config.yaml
num_hidden_layers: 20
hidden_size: 192
num_attention_heads: 2
num_key_value_heads: 2
head_dim: 96
intermediate_size: 768
vocab_size: 2048
hidden_act: "gelu"
norm: "layernorm"
norm_place: "pre"
norm_eps: 1e-06
positions: "rope"
rope_theta: 10000.0
rope_fraction: 0.25
qk_norm: false
attn_scale: 0.102
bias: "all"
tie_word_embeddings: true
parallel_block: true
init: "normal"
init_std_qkv: 0.0314
init_std_o: 0.0
init_std_up: 0.0314
init_std_down: 0.0
optimizer: "adam_variant"
learning_rate: 0.00135
beta1: 0.9
weight_decay: 0.21
lr_head: 0.0106
max_grad_norm: 2.0
warmup_steps: 278
schedule: "wsd"
decay_fraction: 0.654
decay_shape: "linear"
final_lr_fraction: 0.1
batch_tokens: 32768
max_seq_len: 1024
doc_mask: true
train_tokens: 164500000
max_steps: 5021
dataset: "wikipedia_en"
Each number is 500 + 50 x the weight over its row's rms, rounded and kept within 0 to 999. Layers, rows and columns count from 0. Numbers have three digits each. The size before them is the row's rms in percent of the matrix's.

# layer 3 MLP up, 768x192, rms 0.0579, rows 599-635, columns 0-191
099:510549432513536535543541502512464552470424439553377554495435575552471514502493511433490562516515516449519445393468565466498475543528487380610449493506444487465466584437396521524476482463511596485520590433398531549474505511491468488564492496418530473501522410441527484494519470452544456482523510429505459541458599554558560441566503484519485472426533454551516559389516487460425461529419503545543436434493484502512409523506570606493587464606507526480546401463610558450476522452552639560498526525471517498484526526557497470505529544525514425459517505402540529450520542487523443575
114:550459456476473546501535528519461498487440463530430562459509491526581488513440486562493341538424519531508445503562530488395464455526452549459433496593625519571542451538565506561486509491530556477518489448588519474434529554412500514515449437576489509551483413537653505481387543541501540489592443467506473561492478605450505497481496465479471422548490415415496494413464505440435401420446494516491584535537525565470485415553485429485432534480517494490465508563455532462489510472458463543522576528457495435535633437563486449543480565480579535569512472510518503544496474473548578553
018:494484471396479477600566503486449456356525477443466499443625450478506403574567437500431526523529576470506538518524502563492431516485479518445458512522387495468437474498485570547456529475490488449536460473481452450532408528468420487562412512465468558480449548468514457508505394494563484529530521460453544487397525510451486586432510508410498536466304548458480504492485451547521539501527469515480460474461535441507556561542399511520479442509605479551505522456485561452482433531589457522484561572537440458530536556575563503599537488623490495441473531539578463548491497517517482552
119:481492450477464536503412554484386524612443487531525477493514421508494538501443610369509575476552522494462490507482558613545542362550377454442481581466554504592498557594552602523518502480562508478461490462437526482484476569501475460564482431501512498524438494595517552418490511424487596488521482484492505522501530551461594494426510510548552415501439535474457469475537498460547543490441480456528511482442475507485424468461391520462549483556518530480474415561482496375579529454587493509466513515524551483538511493533461464562615523420387470528514568469552515538527469469553551528
101:393532432537564549454461523504516479541522521618442602540521479483437548524447513443473497492538470586580546516521456527444468544539528492516594442549548396535532436547488508444493516385501543542483508559439532512517582472492481463509510508505496390494481493512586432475443505471534530503549475610454416428500526451475483439466522492498529522444496506601430536482506525485446417406539442499352458502568573496455424494467510542511477478491458509659536527549426505458552479408429508516536487538566556500538607550496544467485433496517464514482480540510596437534475515571422609438
114:513588476451593601502461468529418544465498503566519541429444468475453598406508459471546516416440441534503470436521529454528521531575558398445455523503507491504463509562450549584440482502552532496460557478376588510557494542431522522415532576466499370544560526507445553515495560460457567463526468488575493573406468485474491545484529493540567532502473548514434484386532405517530516529426578493535436550443537528496396500428495528534496321477488540514508547499418507410457510432514459557530516521499518521451593466507424537493575505448546494588508538475526481531471532481541513535
128:496487516453460497488523526423528565489507516584488545438479394573561483455421476546579514426412531556534461469481532465435496456453525462440535612512526506513475494405462543467648470464454458533502527529599507556554414443467468463428478453466523529501478485488531520502542494446514614412429463444661499474465558515488510455535404450527505479521533389535523584468490470573461513551429513455492483557460539547399475434514525475523493448552534438420464555489437521520535471458472482446476515541549471416499553540554476550527387559511585576513526472615448515559575467464504504571
119:529459475426461541483487479452452538552506438515357498467519486557471461450454495476463540501484418528517419492520570560548576534563499436519423532520534582515496559429578476614553510491427534474445459429476528520444441546511475476517417456484490512468499548486539522612508454472599454530471381507524421517525491493481461484458491556611465489506507446539497520491497473424467613540526482585478464453519544495520391542502544458508498430558410480547398426553503527531463500492611574615553573550523511491537574506519391533594505578412446460511551494419535539540489528469477580454
114:483569384496523508563538484481482458454391476496536534495497484592504535545523467472436487515519482563575534506577495546541504558495519471414353521588486478503475470442599474516541463460598511406518528521674561554486629575409584481441493528463541481449559482523583530476414490486536442445590428475485463545519478426453445457532533533595555475479456548429478481527425465480497572494406516492577512501523539506467469447495446353525442496478479547462397423526491560463511570456420535507546463510513590478496528518524545488570514490472507527477461502482533468478494477419491487532
117:533586436518558610538384449511343489549444473514473455501467535523432538490374480515558510475436500500557522422498532419495507517563509343478533555500496500429491565475539538546455537536476534500463545486542493563567443571431458539433520518451585498471426501531515513446429495446485551499521499561582460512432485554539485486451550490497477522516532535496457548458503503482506557496467476501580435526449524559511488538386416487479491471597571460493441614542512470472545419423514493528558510533581651445548544429529393495545555535484427519555549521535516489507547427518473546443
109:386561447499481501469492511482464499499400492553526480481585522507513543585469509537477412507495444513475554466537536429402469468554479527469389534534478534548423445515597551562523537483568518552527440518479515500465419496398550544476560471484564458441520502538556430509477563504533509527543473516469440504528424458486438509547517458514561567497503510495443444521550465439545570456370551470538553562609535591538406472541421593423523529539473527494525381498568528419585427450399481490487511560442529429522476503491525514666527511461424526551397508534459507506578487516481501507
023:563465544453529550602493394538475488485437544571488573587531542581559458496471559509536548412435452459490440496537520568496513522529465512500550368466487619582488582460481552442580424528534496561515390574550534472481467509451545448525551504484465534624456459419456528500570504469524548443621508454456481599500427497518540487457591526467511627490569538483562524520418587486501534464518462499531429526513498470508497473513597539487534473493531544439515509546508486479509514502504540477526550514559486444467478594582564622506539478565446499557470529457523442447543562564490563438
125:495566490427485625601514535481518420561439568527452544411450471539532546481512458480471403481477476486499454559560518456459544542521505463404513525544527467573456524551548434413502476421560560588530406463512429568470449445415532579521468495417512463534553435559535470515554498519505505509550487534538430488483494483407488514483455461484524465536477417467438441494524461484479538508466621468656497523540581529544443531488528482506538469437462628569481402601547582468450470508538469474431521519414564469454549533516433522501514554452473451536453457523492490539531391482478586543
019:489473477507524457568533437487471547467531466496480568504552488509472499561474442489509505538441536564482526523508521467534489446509463511443471513511480386497472542430542537498536465394444490497518427551464473501473338452448356534502540485497510486556469523438450489521511430477442514447500530483483516547458389513418524453481485539483497470561508468496504500486385434342441546486476429510395376460392423478595560625493449436504412417463502593491541468495568494499556573517501416473446522451511392454485463514540531519436522491473435434495497448496536546456419584556450466546
029:438539460465527495486435504483573509447491483552588523472464532454473433476553439472559485476511412475488580489486488497424603551506516551528483490536547433412556524513481429467516528464579545388544471536461486548420457571471503481466435450517469503545548526468503507440411562530423520485519461561602628384500575533512523427541410478427392562488495426564476514435438493515484532532491520576483521405495463520436486553480467430513524522519449484519458351477625394522484401507420515508453533577488497475500504413478511467485522538524507462452500565582523567452480502539485535614
125:479586421499519459549551512498476512547496425534556522457512487524542523520408489494547549460464477489481483498481543418483518462515498404360448500502506457592552476503512497592539544453563495485487468513477480568485472473549479528605499488503516561474508494502552548488544373480585516495583431653584409582446525415503506478547504402497578523463505537488459548407456562384510476497560559458537456540561568549454509534431429431484501444617460507517476417533544564468490417496431582565507468511539569455467551464505398611513508540487523430527431543562456475507507461494539478435
122:504452503583458520588463550536482516529427509561527544502484475535497455497495576573418528445490500512508362578509508578483576519589481462457549547498570434438525377412537484431458487466577566533421514489573472582566573491473533446404529509500612488464595472481496444458457465488494512421508482535418544433461690547454430441549482463554521453492420510504476542463491443484447535479508499409497433501507566481457496532521513474466503441464504505487532447569519575437525519481494540553516508481516520532513550611519496467468442523493481554452510500529554379565468469453448567616
113:476556500585417529536508451509458511522409492594547502480542402505465415437503479552427523482517521529493509460533584571429537506533505452493502540519521557470553537527490438597554526474448454496436436444416486431464524493461473584537487463484404451582503567474509605547371549505543538508514486616529419509416468524485530540476426557478559504475425567555460555553568542453473363445495520447458431558516501575582501531505546522493457516555432571555605429468389571498512469438527520526509543554463458439547527475508480518451492517501508414572549579449436485483472437521497514428
109:454417507402579583532470450530400515487486380449441530455413531570541531435508476492499653561492486586560532474612594465422545465507495519499445611589489500518426454432519530548508474573436463481520505535490486473479537566501557502568539423492506600461539488583541508564404488487538479494445432500449438479532416582482414443551525438510530563466493466421585482486529465526463546495425427485517548572480486522552455517457500515441477493491594413444472495509539443486522391503522537469502559515494505517511479515502481501561431458412550530535502497481456500506603428468565543536
097:481521442544559494555467471466495549583501519578451576462533444458467612433496466383462475469518417533569441486511531503581499553509573563411419465481540429513456558519487509522470487476590577549483568468466510536593473478496563505538424511504554448546556476437459469466594424484558572399493549531514501457501515491449424506542438496472520487496450519564452556493537545501414435427558513451602451506506647440490427473527481476532521451492536507515447454539558505465451521453529493562459588437538458404422547565535537461599487598514608472500437496576475429575485471470510488471
121:544460433499469579517493489490544450556401415533463566521492491570494478468482524439459488438568549513544482496525502514478536504531508438559579585557546429443369422470546497490608518443458547513517478430496494579546561494567596477351484440408519526504496492544486393502401440510404473443518451486344472511479504536490478382489497501494480463506450515471498470486523451543465525480518489569476454517455450547573425621427517594558527519539639520532470486567527532427564515521463536513473513501553533493575523477484476443530471476490545522485588511557555393545500499451478554495
106:474591523496498586561500558528379395464459478462502483537534437483509554475459511504457542442583511545587481505486555468482480587539516462446524589576527530427509488434532404445577479551476502536407507463576446446531541590417557507479574519514475479642508524471497584455489545490532452574460518526521476497449510518576418429609465579495517443519460532572437498560476448511462441410430504432478460582452517462510546469538456436505528541426482462432483455504541491474474416512586388553535596548606571463475455533512489430482465500428569496475458516558448505457524478483465537506
022:585485549490468533443485527583521432489504537471485486491558465504463447434519577512545515514587430442506367470545507469474493537475506448491415448459459544494495424459504555516447574519535459416394368492486498442492488520488514500501418397494451479436406490483509480498507453554498501431442484473409564443437573476513494573466609506404506535455493513540529465506529447555551447462508457496515478495502550513426443366551587473493576557521522425463470474406564538482468421465503516449562403581529522517533525509527522549408516479488558332531419451520466414505482460435532460489
108:444456425515497483443552503531446538433491462513510590472547516520478501461419465536532479495450457509511537443496528435502530532533625454451522539531536605502430487460560445478508527506534495522564445553541449532514558510408545625558474507366493575473554506395509605448515470407586422518529442613529508558439469373500433440476537453560504437452448495497472391517444512527509508567451550531536435567561581473475509539526500428570484427502455546545484585484456556496479487551496482563548450566467561406562517453449431488528431548467586489519511480442471467462462553505512426543
090:461441491482486537475507559509486542658453536550543501443518466572478576423521462564509506477525480525465506426494375518481552487442547543444461537563511535522548482505518566548541460503445524515398542536512518547523424454481584512486437467407511534497435532562544438638482595437510538539507465492436528506470559479561564490548504438567514474426461416403424496498507463455451529435403477479506504565548526491558497449429494529538575569526548531598546505565585477420533394467430496481452464490501627448440472550450466531538502490448461485534466549638553526439524534491556510559
112:442506521597482473557576392559519489486453453517581435430498512579525519451533600586502593504443406444497467542549563513423650509568514441443536513578491450411416458464505424497503559446474493475489519530457481504488503573479472529495536539446474534440631437486475576483409476470554514472475525613497520559397489515485477552425549468445458515464399503378463423594517522524492483489439488475500520510440546548507534507507523506525521398579449527531490619527452540518548501540425544535595525516481491489479533518452466544431475532431533487526500553389472465533512439481503515519
122:502509447451597494588497493570445499450469550528473512480453499584435515398467571520507485481372478526531492483548537521501500574506541410452573555535534449503506467434428458467414492467473537450403482509484510539573556490461498623472634452342536549611493473433499509498465509477517462410477488567592548500402541527479465439490508479481570428446450512504440528452526519542500552403491484489514455566522544505494501551533463389557545476498543514513465636504454527481459573480447439456480422466508578537542484518520435367466524534506526535483532565563519444524507520439479508574
030:404445535510478538551534388545459582551448582523454545513550476486589493480429526571511544480504447459487449415500505381570431505501535496442546455480431527569485496501545467549451520606472496445458504460471566483569557546530532346500545489476447460491475466578484460426502585467528499462468494493445440465520537480507579624457560492559477497515469493499521474563543541482500491490524669484412544514526473459455510600566496466567500539552461483489502564568496517479503610488552537480448466512516560495501519593503533567580535467595604561563554466481394433482521458438503540506
107:489495545320483492548443494541532538522480419511482563492450507511525591456536522544485561439531464520538415536553539538393583517511507432488500599554587425578504450474499516475607459466539484583514423459501432594547437486478560521545457493398489476506485466495496441476482504429516546433423510397553482498480487526486447428499456423528537379475454498470425524542503460495469553527453577497529448478412591441495462515477500479541620390576567572607516437546503615490537501467502548459455507490478523459467542579468490497498479518537518543546520511625512481477551468457528489496
095:502489536544572522567511470480497451461478553491524516485475455377564573463487480504502481483427472495431443539557445450446441441584426495467450618605550447516521473423532491484529474456499534588415513479528531499553517454472599483470457510496578409493472460519586551538512477564520587413488499490530426513447590543540489507554518494537629513593480518488479620439416494492540423508454539401512465501505538595449538547482546451517450446462490460509438471574443472393475480479427376555566594504581518519456503590504542521602431476503581478505548451502510477495440494494538511495
022:415438520522440483538500453464536393486518577524494527501434540393489511485463554622440501529577438552492509394532419525451492432490529457576507467442465457491572457513497582562484510499459435491622508402437505457520451462524487465420523528549550523543536516486451542525515452510484493521386427517516446471537522511580580518454550539503495518466424426471571481482523518466468500521485634432520511554517479470507490430583489448513649561515489535488319487537476493506487505501489621461507518520516569513473528426433540480403528557527454542520505543550391443513493556436454513522
097:508456424534540461521490523461504537566503518465449540455512473551502439550480510526499497540399538432541650419538547480564414455614476413433552577514503455586402591511509464549479495358471510465419454430503513560459460465477498511517503515531517494437421571430496504453575452467477492485512504546637505464491520507467536456595400478495486431554493578506493516491646511488522474450458495504559494517504560435399470518464540495472427508540529492475395547559518460542493559450456528440543506401533514419518600544471407487487507555482543509481422553511455452517569422469528519509
108:460499420581459453490539475480436525478470508463524521524472498521512543403401471573467527459407409521532587467573547558533470512591530510442526486561475513471571496499552480531486440511580512527398549592557539526588487482467523535475544456511513457447463477547522492422497390468574513542592456483598490531478434453553370500646546413533528508497457494434495485581514441466439515456468622562547489550486535452411518531484478437527470463453385501505530447531457537517511397437504500491570500490569555464444559509462527503502542531503493452490504449669552443490508512485559460517
021:414503587559495580519422400479539404591499509503551549474622557553474516461526459522560509559428482400501501534505502482463568490471446465518550527550485507495517550501419507537523474573499518579591477558466560444489473621469416523444502490611590483503548560423521471426495432464507534553443438518538447558505680444564598489543615549449509483498543562513488512541490512432509475549503522553501485512526504525513471417505617455533523515467443481484495463485537454534463447473457545376531446534427486483516505452422519445529474508584471546511506503568487483577450495456485526588
115:495536518442569457539471545513469488510519461476433498527517535512427506563483517542493476462514524511532507485500570503481539499487472559571506541532489482478465586573546474558616456531490446494508479492463514530490473564438503477433399512555558395489513502526615430549463597476476603520532400500453417485483553473416514440476552471535524493493537466538519469548589516530464448400496447466486455510549509537406472429521456530495418471535536573569530489586415640413626610518410514520545498591511487422516544447536455571497437530478514411472464534538379550409475413461518573502
089:445473556525540547460526497439572529443527441482483507463496485496479535451561495585515482474508486450479549461470545421524452462415562441493513393593471459511470511549409495498532540487594443471425510531477582486570518512571568676567508571359503491519465555463478572540437582472519551517578424509515518522421557473490603499546506400397481468470524485481476477590519510568411456392465564466480491520486513569505510525530516525469484493628504500593523481507505564515541416428493482516457503503560573414488496487510528542466466513420588520520487513489481560385527510448425438462
111:490525519487510443503434499585565532482477516570517507485520470474441465454469574477558378544474488563542493519479565536521528386557592481479528514528540461494440486562406497518570445495569493520438517429391590524496431492554464526595469469467508442544507460475538503536488533427436530427505471502490483563530481459391548475471500454505525388398445446480430445482577491576425516484528530508557452526452602502464446493525530522611497476531511591571491543517460523464519641467511474436387539453565454492534532579455461465532491570549576507581457621610507527532526451484527503446
# layer 3 MLP down (transposed), 768x192, rms 0.0346, rows 599-634, columns 0-191
090:403465516465446532473561562473544482567518542423540497530528450505528470482453455481487568499422521523523497678507401535474533518498545508353523593546577516517514460539544520489531409496489457517479503435519503481513481486566322530574489445501406543522533444538430499511544491529552451437540582412516518522564460475508527595440526551580458537557480604439433509459573493526552531435520464457433540550488469501467486497494510543490419567424581554481448500503535481559494541423514484496458413516523459435536498429566551558445532445398520549448451563488437474523491468468485584452
120:485572558453489496449486433495443482487509543415463487542499512572453463557465517581461501554464476512577500536558414328456500499520512477508521348520479467546474504435517630517584486500480390551542560537452492563411508527546524570513526523467469531447541458572478527458438559553462517581525453491532435449520523460499434483526464475586487474542498460476511511587524509560414398544562524543557565463551557456493429534451412567461500481461487439529526505547463447426579511432537510537449491569439600497462542506524540384561452558535498526504422469524546535513485504575410427432
008:559483587532563564543500449440570524636518541564525524529369486469465586501528529490474499567500554485570505504461526428513645546606567530562442527451506506589500442483545501444525504522455559550574616503524529447531528421381505471418502433542555448563537433577545564483500505560449483450467414491559542510509439476610501535514579469519487479503514416560503475511461551414516515503472493586558439542523511553485472478553528424492510546578501551433463439500520509495467546508467454483504408465400509533480428458534409493450539479528472474469518503445399443571444484499467483551
126:573441511407497578516521489508529536409534589437538394495502448436590539424519428536484416501481500439526493489481535437521464484513513498514466476544471532482614532496531438535510441492392546547564536520500463573430544431547425433474427463505495465420459556531513518540501440528546559505472515578524458541513587561639559401470537555512463471485545525431493568521435602525513568501573453516495453499447442499509476467413553408492560513507438440484426449519586487556586467539517582513358551516485459465486396467529611553449488507495545527523548515453545508450477486441504513466
087:603485444455480533547517438427486538504622494411592490549512522557522419573538527427577510562515526550538510503488452489545481445432520572462512549502446526479489509493495466513459515537550551503493512504439368577432463433442497441489522569554567444555477548516546493427444485471514505502410472501498564449471554477413453591533429511482554568653540493525575483458528485396593488468487548481466461433510412551451518445567558617500503471425465427479487638482497472491456527465556530425479497514569443543473465560517507421544474433421501455462554579530538531448514437495472487483
115:370445444471564591507473477503517465490491551508477509495371567491509542431541529460440495557525510533493453549533520565451508460530557475558528480595481458511448446483462505610473511425584497551454485480477456506535524479426520510455520521563495547489509502607432565458392497550505582573534488521510515490491537451511527488577499427479495525444517425446447421471491457400485485564428588422563404521518473430549395536558456524522500495476489487587529565464489581497509520428451518530532593522503544486548502590505586523399474536418529486617505530491488326435496515569507529464
119:617575530532548519472573468433452498525610416494538410444440487518527480512498476462511494478485567443508451480552465481544555411500514554527476512487461485452463424582567512535465514505541497416477549485503506462525471597499414470551572359595549482525481476505486497494580504509542343542460524492437458537532625473384406453485447537523485528520559492397541451482461525510593588484557501562544568471508441485533527419509435501527561507504433418550498473503469484537473497570376575523560435410524529518574484478498498501515437564559437508450459510463509491468529593482450518536
112:556493525574514532490631432448446461504502490516492502574487477451520472440444392419491548513482470433451522554507540484515402486536519480518587510510588576454475537514408533498475539431443525489602481407476439485486567500555425513519426533486510509558523558449536481455528478490466501496481524400504660546550563546561481453493507363498497494478504528437424548511518492469547548586421474510588434503551472511569536594538514499501499528452448644435499411406431579524517580525510528476427534473533501537539545448496514422441592570455458414476502564502454506494443496462552502504
120:531534473497501450474433498482462497526500480456481520519555544463487569526478610441611515503514470554489428570383539408452567558570461453438445490536485471573490505567492440534565487581534506536400478514488511605567513513439509432500421573513412439447554548525463440528438493344486572497589577496519552466420436455529552591493469541503481550427420411494425436519671522512554531536473541490536390528424515476508457525516486529494434494566526519511518489469505510508454502466499461500487550572556458446465494555468457520475559575405543554540460502462515561499445459475491556547
120:545496422474503542529483538449402475544540546497518535424469510479533589476492476539497540534481538488531507483496477352562486450555471455535562512508513556470511495520532473542449491554469516458498492548523520556512514457488427522439531533459546584556502401479541540476470493461501578509368477589546499487453526516444442521487495544485510418458440442441495505473363428501440461516477466415452494418535525502484430534410515491548574384583623553550508494581582472640549531439461516526490528537641574417504531431561412474558528523445450529483444586525486487496524425516423522553
105:433550547420516514509488501456453519546527449544495428535451480559481528504420525493544485478526464461532481561462511327602557456469567559481494576539511418497428419553502477577493507455504407503483440529440559542530525474529488502428497496487584566452417451502479419388378519512615552587550512519550526428551488466487460546461510527503444457509509559513461511564486332499501542465446455501536590473523409519569483450478548544502502455524536593472484482538589464516531445489544423532520559514495520480577497455578489492449506494454472576493507541434523554524487526520495357598
008:561490515480521465462500521458557427521534514504468485508459510490447459543517453468509447528573514426468507540501533537504481467466474452428527587535459500480563522525439418652472577509536479455460511519405470527578514484591467458473515521471505462375473515430606576558433436489564509407516523497515538472479501550489510491481550500484533537466485507557418522558647355460531404573440520393487606471418490459490512534593404465450535502533484541561497601506514499482515468479550526507444463503431532506430456477539445479518456481476461486325436518554545492504567468449451418548
132:501524438460470594540550588528553444616513565510473524536530515502505518514443541530433358555397515446442518449539533401498547507514441513450529457492531493494471498514502469466495482483528500492444453461459459540508512491393513520527457478487511463508570440560530446571455423528502548620558485547484514471527483454423463407480392491527524500489461450429534469526540504518493622526549585434615526497484633463451508549556479500388476507533476543589481416485508545441390454538543392523472549519450460465406511465575491547544499542475471509533503607583430541540498498559531445577
007:451475565467513507521516393422590389582493461495485516493461570510551501485454498539572422482527490422495502526479406428471587545495532448507468486489494620519451436525510563420403429503488522460496538557508507402594520412519542573499497458487466528515507416524519558498519520503588566472506438497499534495522494382516560558512515491481395561586475544534509464493512478448475469526363383503566478480518551507442458387501496503436548628492537439493425444521411510501435540463499540475508519480439489487425567559518511490458427457557501496442533445501408455499456501399464476584
011:433547559575479483488555497491455547561498478498487463550588360491514482434446499556538489496465531571515486502483458524560500466556530481518542487554444525553448546492533592492493458478504510599441578451527491441470519465480552592527550466480455497505475565502457424490577526525595464494477495496433415624497449506432465498513575569450481468577473540419489466554568475427516546451522443520415569656420529500453514477371550623511520487454403548501509517487400464471498565499598439506489459506625559481482497487541446487512442525428459510545519403511431503529567512463486461437
137:468560533566391509528497522506496554496466492528470516460535498455480470476480454486461526428574467513437478412546561486571505386503548450399442559548547498549538468549449552586481522473498465564463412485398578552482462484457494486535544497570579498511454506528561465448560480417562548432475550528534613455438436541481579456472551465458530409510459500503452511504449496459525431465458477437448497615493550525473566588451527501462520546522504484488521485525389573409516539479529514394453431465567469478494587559517543649598459501460531461653457527495440484474527476541544483475
122:513470630524473499492550485454513576395585538436603501420500451392454468513600526566515482422540475541460477572509487499473554516451502460448580463543538493618496384387531503501479542527496495600562524511598516551496438488480490515510553479507560573518474481419533482522530485463519463464509456605457499474530505506461505449549539486472420480489550523481453468466471492588489556572547390367516500433620493520541421484488529477486528537488492482439483500492535422447421503637520544475501440462407471520540497590416562510454439464487451520492491496573551508545484518467432463581
131:537443470481420528594517500590596467533458463555577505577497531431513443475514404517483408524518519462530507588442575521523425435512524454468524526461451516465500503375549460484591579492502443598499477489532386466550439565598491506536548523436503449499524442461467484521427472575451435455503539501570593430476519550545520512481490492388497512528505520576484575550489502540462402543498523456476460517478432509544324472567549432494498527437514402463533507476527567561576489476581562442530492505533431486555457538548515547506520507547525528473501454464515431533520559388485558429
098:558522518495470551417622437468475521495454530526550467489566499441477560499492558493478550449442511483536558500469530462456482496495497553543508464503469487492532545487637491415557426600472401486476521529535409553475444477452492444479532511390544482530514454599555605526520500430496415502477483491537438527536508455485503552487611555441505597540470526518463431402489491531470410506454403521518490433377430562481441569523484518523522486462485457481470474489537434551520536507493496496572454474503591580516475519554505437522570462490584456425620583440457528363513499582559461580
099:542500568521541454428517439523626488510542554470571453484536478500465490472503435430494510559480475439471451595506381515465477468513508449522577520539495466521461534483567537465467501448496503627555525424540503501490492380578525559559500493467509457460544462378484558564494446537442513454441521597416504586376466540472479550415554547605523466542534503425525505553500559444591552503560459522445479462477438482462550510428524488519569503519470462512483533497473436485429508460576524470485530377455444487468587496586480567515562570617521411468525497569470469542439512495407465541
128:495462463539401503495554422537593447515474526564478500586549520498534462476600593548470451415574493506466605544498559528468480532485602475530598466461565460436453473412435528507518472482511427562521553539506445526491579495492554519531406526468459525488546622506490437547500567525351562503450441476481421510510518499466497484435499495506507523555485539495496513500478514495502559471540510487466623350492565489368485425431443559488545418440525492466441543550539570483494425512488511523474363481445479422478519509514504532545621502561406507477533447482488511501529548538509490446
091:567521405551496512520533510457505506479441444555460544509473549534491451480488420511521436421496529520467560477536435442499532359531477581502524560490481544560537521573527519487523500585496493543650537469526554436467466588449490451463628568490567479485594505469491469506558560559502431492514484484522464532441432578504444443496545485484636536483466543417430518482436487496521507546472507457511508466442360449558488509539545563438633502495517492515464443518443536509584548419453493531633557476447575495495436388550479470503477541435521450481482470494543433505513494528462470375
008:509522496488570523568423590386478528512480562523562500493480512474515568467485530452434483436396486462532542485462490587468500533582566536349483583403513440475545493498538416561603500556477520547551496457498532550548439493472507411482456489523510585564633446514441475411435507518484493576533503474567408572450469552546555456471470467581546464360502431454533465533512529456514484489520541453582486556568468554515521557513458435509447471426508461477540548477504517578483467468505515524426446541444456427449450491450467402493500549505445551417446567538522582513526480580451503526
109:485599535540450473547448547471403508523549520534514373562509540474421524598436492557497437428533528441503440497436485490482504547476529503548561482473547426424457475419516603479465426525502515490521518462540513481466500535462545576463388514493515461396476522580546496453553444458516512597467544544451426514499473450506387492464537514614487449552501530501538486500497465378481502671470572539529517493541481485397512550422482542616485421543489450544557509412563388538540492546534430587503530531505524479522542530520468498488522555505518481488463528598409522503481473447445557545
071:584448501459517481412523505563536458492577519384497524565529552456532450516537501430407482491484495507520517522535545468548409485420442570546490505490388550422421488478531521529509461525499492531491472527513427443433473468493422518569529482519539474475531503567532607469445440524500409565484494536439479503523472517578466542582433503578465522454513514582563545470563472537618533451584546508479474464455491604506575554461464520553372455448501467415501554568432533542472561487449530493501611539473457614527573444544562500441560431426518494526472459496478377503522580397501532507
119:559496532472435447546493541432601558553519501558473414530458491549509450555506478478463474514472459392560575513450527573474451484517511508628557497511479580480542455536516440580504536451403529490422542528533505548531471492595540447479502450527558428511440505439509461563576490496422559511460548542414507489491513488481522399531473537491402474501559576522502608431514542469528531591559495584475505462487480512568671476464489505457418633445474426480518554427510541448416440566510474488490497531498456491480354524524593520480502495493451477426500475495523508507572467500477469387
133:471570519478569494463497491511379513425490549512529476549536483466495525471565496435507515577569597453523414505505617468510471558551439430519524462474587513441361502504539333479449479462487559545501520421507482520601472524500559518398532481481526517619479483461504453471555488530546545386502461553477499389499494539401497491540469478483514494502539451525527568539478443542472455476474537491392527566421529533462492415548479435529608391533426519504474567467532529523477461615509480522444513442483507494500523514539472377551513426490466572473560502497539466521560561569515489571
011:613539374542513489514444608454520511456569496445600421458519614486511549487505485394410475557479514526543499485451500665512526556525486506457508627478441480471466461521476501556534566537504392475575592508421500530500580416512501461493533539445578594501546480446560497556510491510471519472493513444531559492467523574511436482531463460497557492494472475498488507455498467480543426575475439437506540469524590502627445435540569450373513453467536524496494473415525565528546470459439461446473443502528464472485495416459445493438558507486449563447473499513565534503429598523478553483
095:469526561483449513532538513519418546571535532425492546391475466501466549477501536542426545422475536353480401503594498502415554564472591484508569539447525506512390512499531431575523463446527496620445451504499416523594541501497556465532494570534550443594411491492457438467540509490497524549499474432507522464461469460460539456489526430543520452531499533464555506598484500497447468535430545570403560504468515526547506436523451534555551368560559536562495397528475517578509434576465511371479487428497516513501426440534539561531473518557508562468475439595480503471513455555509455522
084:479468428486505516462463468571490540444486415552456542476496452611517476623575431517467483572539497454514491444434522528507542577438516469479577502462531556549420508434565526516497504569572458459499607531529479498590466497483499540424447516494533492507492486469354458531447653514511436571492551539485693480583453434442524585503498537517431463481477493448416519560473539531438537463530504519573534512483551523446406501490450573549520465520538515556488418478542439537479418498469622522436501469464515529518447474461558510376484482460476543441500449545464469484498534481530447555
009:585462417520515478471505498546502502429495486399537503453542466548487483520435533479437473478519518390563429593421534548502546521452559568432506534588544489516392524453470472468475529480574457431492504443403475486494584497419537451508528466384543445539576395508548413547503580371482448478650479545520508490449569526440469531511532493481499518559470485531483598498486498486528532399443389513478482473482523500505567581567503518455387528541550488515539470466446563474497464543546430532522463545630515507643535531470542490576438530523485486515456490528518565524521474455536493482
078:533494483573541512493541552575514479498560514501619468502517563507445513524524466433396592507478445486424457539551443460505516548441508537619513566508441549443625503505480469525448458598577482538454484522602502512485545521435527527419520506478492543480464405591549470536477477536556452525469509487456501474488504545472498456463504437482540516429511440502497436490419456559375566576464570476444523464441507487502515454490443483533503668495476468565519476460472521565491505503449538528555465513433506546435448556442699484452444502451548521510503417438531515537381528483562531430
098:564460508552579535564380489492547481495473601433419419433542582510510514533650511494463506554463480452460616503508456506481387471470545491519436511549494494500495540548375554503535569534499551550608495448517528502432548486425541492500440523554552491528500593441504480433502461524454443441527536442534593504502456534506538580505337486448515538514541490539512561470477500544509475390525545448510461459513425454569500465524570542485492571410563524442490533495486466428540529541506464473460532512526419545457597468538521424523476549447416471435487603489464443496502473517419575492
008:563493421519416406498489536578512489372509487515473519501447478488580499484390515535519496515525449492519529520451389560534439536494493556348530457604516492487437520555552526528512542588455466486417535478449467501456465460473429525536563536433432504494522483503490483593568508433509465434657558557457470436490421610426450442460462505459470483518443462522566515448568484507443486410471496498536514530487452471503506542475506537484533494490533541546439420439450547467490462490551489628389461536569596466488454536585424528568542542518451535568491496519495543408516506556475425486
125:465546479389611542512500506529443527379537397575530475477468500469476595593464534500523451552465529389493526489521502474517478525445499544486494494573430541457447518521580558531487555468456517501548531500532463469523479473544525497458481474506417510501494555607516494581518569495503539598537460509546405537488528474524534436507558496494479480571485449569632474567492439489455534450456462469496485427433437539543389475502499529458528528577538566482480524459469575504493422552491470530453426599452478537628409479455543485441510377474515583428600578515443532393437437510490492463
087:581527480491444481592447550576542455485472537529570486530489561534519514504385424489500485583539504508486479563519466539587451427536413571497428587468515552496480496443541449445509374480388549543600553535551454597478394437470491402483441418539478504495492438463486481437521444526422476515455574464546525509573556520521487562419485574604532523504475566475468555454473469498552536567575525498603504445498461458480508475480551523513451461410554451595424554555520462467427555580553460513518528450438475634525457464492554494535469508542465494496520477522497449470409480516448547466